Weights of a small transformer language model: 10.6M parameters.
Each number is 128 + 24 x the weight over its row's rms, rounded and kept within 0 to 255. Layers, rows and columns count from 0. Numbers have three digits each. The size before them is the row's rms in percent of the matrix's.

# down: layer 5 MLP down (transposed), 1024x256, rms 0.0662, rows 253-299, columns 0-63
# up: layer 5 MLP up, 1024x256, rms 0.0726, rows 254-299, columns 0-63
down253 107:130124143109137086107102097125104091107159149153116112145112142130100102146089166127140129130119119128141131129118142116091157137097153114113111139156095132127083156121133095141140088155143122
up254 102:114095152077104121170143117106121142147132177116150138124128122082097115135131093145144123115144111181090149125124167106120120162127125088145102138096149130146127096123104160132113111113104127
down254 098:142143149106096154120153151139145142129106111114144154176131139092093124150117155190132146077139101116065163095149140099123109146070147116143142091122108121126136135127110111100125078118107124
up255 106:164127152107116118152147127124134146097064135106150118104123095118127099147150117129147140163139114172121143124124138148099132082126096139169135094115128085128122148138116124150148113114186174
down255 107:109160157128179098105137110095131152112144158152128152148148105145110152132082136128086148130106129144128095084112092109132143156102089107169101129147111108115150175135113108103124119127176126
up256 092:112124147161064145143152134115125140114101134163121159102108109054133132135142156205156126141135118082134147134091145130110167160090099162123114120107127099111161126101123132136118109142132154
down256 092:169138155144158119111113139125082097146160116155117109100130090135121145100158204141146113119105153127119153155153144119156137105130178067135169138121077182134112117140138112145126101143136112
up257 098:182123155138169135107155107093134100142127159147125128123110161116136133122122127119138145182096136182096138155148171123109151145140112145094140076140110125177088144127127157189118141176159141
down257 099:168113122126146093138126133131108125128124134146067134118102106147150135151166132106105142181079136155104132110124147123134100093125125157136130115138124136102116101125166145124120130130139133
up258 101:146047142130122122123148162101104131131121131125086126152127146079117122084132158142143118143149097142128126141139108150126120117163122129125145158113149148111152132149146135161163139136127130
down258 103:131077134156153113116137128164100135144156107214112089124126153100157127172133127119188109121122160132120126154113138116094119125134115190112096150128095149150128093111140164155107099137117146
up259 114:145103141104159117132078145143117139101136169193113105090107135126121125138153110112133167118133124148120154186126130138149123168182124106138120117126090144135121136148120150178142122122124119
down259 115:100156157188139128106129115141143145118134121108105101135148105124125163132070124159156090117133175173176145097097130143130158087141128141105119120138114123171138125104143109137117122100127137
up260 099:111147130133157131128097128084106148148120132109145132105121155169124140176170115135159143168124155127139162134125137142079117125107124131135116138093160107187119118108127167153148097142168153
down260 096:129115093106132129123143083128137122126117125107098086103116093168103131113107123100098115148141162140136133107120078119125089140153175111119107122049151146087111125141104150136128165146095173
up261 091:155105132113120141162154100132121153114133122104138135149145133108126133161166106121166150106092142183113125138120124107151161128146146144165120107109127113082140156117084153128120167114118147
down261 091:111138104147102138102128102179095128118121108085164132172150145164133139115110132134192108132163122141134113090132137124180123080170110091131129108118110152131114165126147145139072146127140108
up262 089:154116158142152080104126133144144124095125145149096133107164137148093141110179129146166175097158093155112095130106083153100122140135152077187109154150114149140143102144158141117132140152140132
down262 084:094151086164141149154137159099120112154133139116144129119091148073148075128115129144093100151124125096190142153147092129169120153150129102072126134131120123164163107144106115128162140115153105
up263 103:171124106111155115157110105141090130151141141106105137136117122136101088116094111155150147112116107128134147174128202126116145111130166117123184129109121100122126183118148130130125133092139151
down263 104:127120081170140157122141147134137087128159070139098176093143158092117142143139077124133150115087114120123140114097167111105145155111109139151147170133141162117133095115147135124152116094114092
up264 097:136075118117116149155129138089130132117127173133115123086120175102121131170124097105137124107121113131146135100116140173110149181105152106192081137119154128167149082091114138153128132173150111
down264 092:106128149146131090134132089157129134096144094123154146163151138130172074098116165130136137169081138107148125112136116120097149136106133116162137122123150111102116162126147127104061105134103133
up265 097:137153143128188106131105170081150118149154113167124199121097063108130132152126086101103147153119136191136118163142093176142168118128148116143107099106143120083102109144092126165135090108168118
down265 098:149154143124086150153153156117118138110137128156112124126095096162134155119088126135130102142108119118109109135081085165164113128119126129111124110141116166148138146141130123140126115143126098
up266 097:118118149104144127117083141123159141146109138152111127141096085095139110142111085107104163110156155132142094156135144148144146123117124130077127121101129141152075132158117158161131109133108145
down266 097:125093139150159134141162139144157143142122150117130184163140103136132185121094131176160140134119112153136183153178116133133142130095124151145105134136128110122146143081099171133093125143135060
up267 102:163128153104107112152190094067135127131162133119150106140127154125111126145131114130091124153154107128147083113122146097126122149121137114138076114110183142142105122105123079158116124162136116
down267 102:151104134153153151129124133154159100100082104134104152138139131130117098127158146119114112130124125143138100112171084153104104131122165124150118157113100131104109105177093143161123163111114158
up268 103:152142179116164095125114109165137091160110156181127092121150148133114116108109133104099130083153058137115102144139124161108128094130115091173094070145119175134118113150204149159177161131126139
down268 100:130145128153164071085130093172175086116111123094109148122116127148162113099173135110102106134149095144073109158121146132144122146172131138155091144154159123123126139148114110113143090156145102
up269 099:133109162109135134117124152141126180166132123144139124129075131131122126089143109148134118088174149128150155141136160108158109136132139124142157138125137148143103134080158108144137140141186107
down269 106:178138112143151139109129165124105137148104096119114134129150120163153114128145139132129126113161151080124129144161142119172116107123131137121162140143139135107133138089157117169124135129121135
up270 096:169091141115115108157156160118119148143110142185116136120125174098130090150135102090181145105156106080142115115141073156144103146120139128126113136117121133128133141139147161113145140109118147
down270 099:093102119144152092154136146100139111080133112098132133120137172159161143124166122165151156138141156120181128099097105137147121097167160151149137167116115172131134100141158110123148149081129123
up271 079:150141159128131124124088116131114122154092120090163122150119113127064139126153144161131144121125069100149139123093130103147168097045108110108127121130125106109140118148153176113151119128132123
down271 084:125132138143063155140088110112109150097163154141092116132102135134133120143176135111106136151151139115134135143121106101121093133159107140131150099144105107145118133165142114160143124121137095
up272 116:132122153115160113160138121134152203153091093112101156120171117154119152101141102181181122148141134157123129119130111127109115158143149098146109110100096073145156140120154132109167149169140149
down272 108:160111153123091105136102134130152151152138102116135126140124131156143141096093096171131104134179134136130143098127134110136136145073133107115103120125141125148161133166126131107165117135108160
up273 100:148066183079103086130144123144150116138126094097137113154159114117113105103098106168166137132142112139128089176098139140116138107141129134094135109097104159149096098123165126134153112166117131
down273 101:154140131131128150144063115171147131110137145113130139121141096134155177115128147124107098125122107125108103097094078112105107152139122117171090151149119122062095148125130141130144143120147175
up274 115:154111143112108142133137186094121130174156127107095095153121126129114101122110091096100117150116058119107109131111164112093120184095152141109108114122154090158111159129121087128132175099127106
down274 115:092138151129110135085136154114104075144115108141139111116073111108161141105186113138143127141130138115137133149163124128099117102157127154124154170104119176094173141095122161140137110098114112
up275 103:182137153099123131128101150099129138151120129126102157128089136121128106111152108130122166137119113196111117110076065130089111106137130108130079133100119113120132159117111092182116139130121135
down275 103:111128138135152137099169142127132121090123167173093172126141134122148072147109121147117140122165159134083111124120139066099135131198145096091145125100160124129156107134119091128128122134131119
up276 099:144142141063170102149112105160108126127085150139159134118106128108106106129144146139114135093150113156116184098128133149145138170143138139146100136093097150107080132112115165091140118114153159
down276 100:092126113104170152128139134116143108113148128123151126107168125126148099086068136126100146101141097164133158133101105108150097139143139094143137132162155089132146128151078087129105136145134165
up277 100:106097175125177135135115130133098160122109139128156149139122147136115139099145115161153152086177084118111151175094199153146129111142172167099124147126112123121134129135139136151163118162133131
down277 101:132139130169148085114165108125111112164147101115126153153113142129154139103119126154125115138141150090090182113108159119109141142124089125131102185091124145099127110131101143133126143146086107
up278 101:137104128127149108173132132116129169099098107134139118129086098139116168110141133102170110140130124129107107119124073120119124134130119128098113095095150054137122098172150132130162139103158132
down278 105:122141113154135141052159123118097156097117160119150133197150130137138169174130114165161141143130156156121106123124115124119133088137150122149154119096117128124111131142144115119143113083146114
up279 086:131112141118130111170139113077152148121159131149124093121184117116130094130105098136112145131146090135078084159126163091138113131126120140193110125062143146127082124124122125150134135166107107
down279 085:156073129129082093141126128138113106105106117151128151111129136141132103157117112114118111161100112103106137185133106110141123090129130086091154165146094123142146153101119158124116102139111088
up280 105:140139150089124128160113126157077184126125132111114136165136117104148178109083161085140131124112142139112137132130123110138127135118128154155107095110108141120106151103131138102165129162187157
down280 108:154099142112112121154147115125129098131109069141126145124120139104121114088123155131123138113171115176129169149137156113148125127132156149122127182142161095163156118135149128138130129120135138
up281 096:162112132118169136114132170086141126116135132148131122116174142146096121132148107110113146131114154133108105165079128142073176180140138098167119130148122077139122123130108104136120107153143177
down281 096:180162135142168158082139100115116092102118140140145136129110154117149154117131119133099165127105137104110164122126123146141105140116115146166079108126162090112134133100114147119084125149146154
up282 105:163145184119149110127134100150136119120130126141120170093149127147085176124098100100131150114138152135070142119121139109130120143165130138113124115073108104154156157118153110110136114137095102
down282 103:121118139146116121138075143102155152180161130151139160082124186116118132124119110111117118169128131155142127124100113128118077151122143139088149132095157100113124189111160105158135127129125117
up283 101:210121124102166115127126130162127149138113144119115107117092139131150124127113112106105119084097106167090103151137158072057127193137122126114119107106083158134094140165134124131130134119133174
down283 103:134153123117095138101099096096128077147147147159111088116098124138153146149135144085094082125093142105093126127143130169128124150160179144103106143157102124144138079110133141153082144141157105
up284 085:130139154111161140140103112131129125103159122181144131047147107148121136124100078119129128136143098161103071151113131180067125125163144127111131139130100188140164109142093157171129113107152164
down284 093:150178131131103131101142122131166125101126087120133125154108174123115146106142127123119138119135150088095134104144129106116148081149123126129161122140104119145136113128093131111098128158121125
up285 108:120117166106168121133126131119103111121117154153135091156119110105137111125104095132109152128152128149122141104139125146133180144156104147138090143100119078163092158132187129089140172151142164
down285 109:167124127122126120141145101187147098153123098128108158078105120136138083147137130120093094110162044120168128112147108097126150082183137147134080116126140108137135132165104112141132102145138108
up286 099:161115123068136099164114163168087160100135127160182112140136127111115119084155124132117128132086137099126091113124079107129106112090141177133111119098091133134117109081123129122154108140147126
down286 095:130117157124117131134153124189137127110141109111138155117159090136151118111137112109124171125101108119179112132066111130173102115111137143126181135179113147106142146100097155129133125115118081
up287 096:159124174100129160166122144122142116089112159178146135120121142096107138147105122161125148112143088102139157173067089131112112156144151106093107095133137075121159139122144138107120097116141171
down287 095:090142118144110117135127078122135133118133138095131134118121135128164142105116133123093143148111099106123128137142152101157112160158143102066132134115135095151135133123125134145119110122101134
up288 100:136122165074109144152165109116135162136125154129157108136160127091132134116146094140106133140137128111158144165128134102140154136072164117148103144119108124147154126108109095125148103142140165
down288 102:171132133137138128135079171103153121130124124113088163134096122119120111110139145139118122146136111105130134145111158100144123120183113160111134122101158129134151101195125118145100116128130181
up289 109:133136129113120097119119167106121140140157142115137162147135137120097076133078137133127149150126099151099160141136115148129128103118097142157086104081148146120137152112121099113178176141146116
down289 109:150097089136139104105101145107120096143134166132130132135119114103130079093172138164123079091112126166149148112137147117136143150096162100096167075110169123101112105156144144131097160159121147
up290 104:136150139112148103123112131146089128131141113120149137125158161103119136135119107115125144122094122126197101199157118111100156135146099127147103132105134085144153142172142104150187127098192153
down290 105:152111126098147128164114108139087151090125102095131154110152125148102087129125136123086134128107122115129146129105128141205109092127137142102153121158151097116136161113167108130146152125171127
up291 097:154094118100142139149099120161148169149107123111119113118157118095145130112110107108135121129096128128096111137096140078107131146148114146143095180121129104139098135116102090133154120161127108
down291 099:164077108146101156143134094144128099132150092119152128118127153129140135092086115099139067152115116107129099168130146153105130143133115116103134124107146082098163166168144169100096142195084157
up292 102:134124131107148130132079144119112112116117155146124099146131162119144131101097137052116120159151142110129133140154154114127126113109096135120115124104141134148169136175110136160139167121135137
down292 102:090087102096101093124130142131151151112141097175095156120077122094143111143139160118131089094130139155121152101140089126132155122101128116129148164106129124134134116129163108132119105097091109
up293 095:120155127095097142143118198105119130149127157113129099098140131091139163166132091137102137140168113152086114101097179118087140128141109169129120122141137133152098094115142069126132174117133149
down293 090:109147105132135158132135130145132140129096123123138138160157100160126133130141136155110144125112120131090129142114105072091143119150141129117129154120139134111129082103129141157140145117140124
up294 099:143143134116147130132093141128123175105151161152118157116186131091106148084109101113125157173125084161102149146132139121077125105134087156101144093120139124120136132111148165112135178091159115
down294 104:118126151158102135132137139141109133121081161143118113128130109100175132112144122145139120132071081120125127169124124146126137087092133152132153133113138153125144136115124117113100146132143090
up295 094:146111183139133124158178124088114118119099161142133168149146144103132134099100075155172168102094104128146152111156136137163127175109123173122147116106122139124112135150112137130193115143147122
down295 097:138104091173152143125152119093122136120141148131097123149134110142128151099120138156129103131130150095145163129153140117101114091111140134141099127144142135075125096162125110122118152135149128
up296 110:107126167144127117117111159164120158148113120115145130097127139113111151117100166096125143120152116119169102117091127170160116119107088098140139116102108124149123117110135159130159180093134115
down296 108:158149124108131165125103141100121128120113140131161108125136143109104098135124164109116125095158146138115154134155136127121158170132098106136142156103125178131137090147146116117127128127128110
up297 101:131145141139113142142137128075148132122118154110144159141129122091116148162121131098118127129120121151148135143096187152123145099139121108054092147135126085173163120123128143134130154142148143
down297 105:164133100132131131106143122119156146124122135118109138159138136104145143153142115134163121104125145130111149121128126156148137141109123113102168154125191104112185079095119135130107146141161091
up298 103:140119115112133125123120123079105166102159132175125195132133161124109145108104165096128152150152123138089144135127135141102140146135124109105124143110087098125132123138131110136170187172119123
down298 103:099090165153089146108170135119125100100102108170114124132106145166130134153090143122159132142097144154133123164108157108123161131185122127170148139102127152111147145124118086147149179175122101
up299 097:144141191096144109123117164128105136112094153136121135115120137130115150087138150138147170099097122137108129145139122162137106145090121180180091113156149103142103137139074094163161107144155128
down299 097:139111087103117058208120142088115135101116131147146163133105178131103141146114124154119111156135120107125080112108143146133146111071121101136140135133146118153125116146104106131151091140119134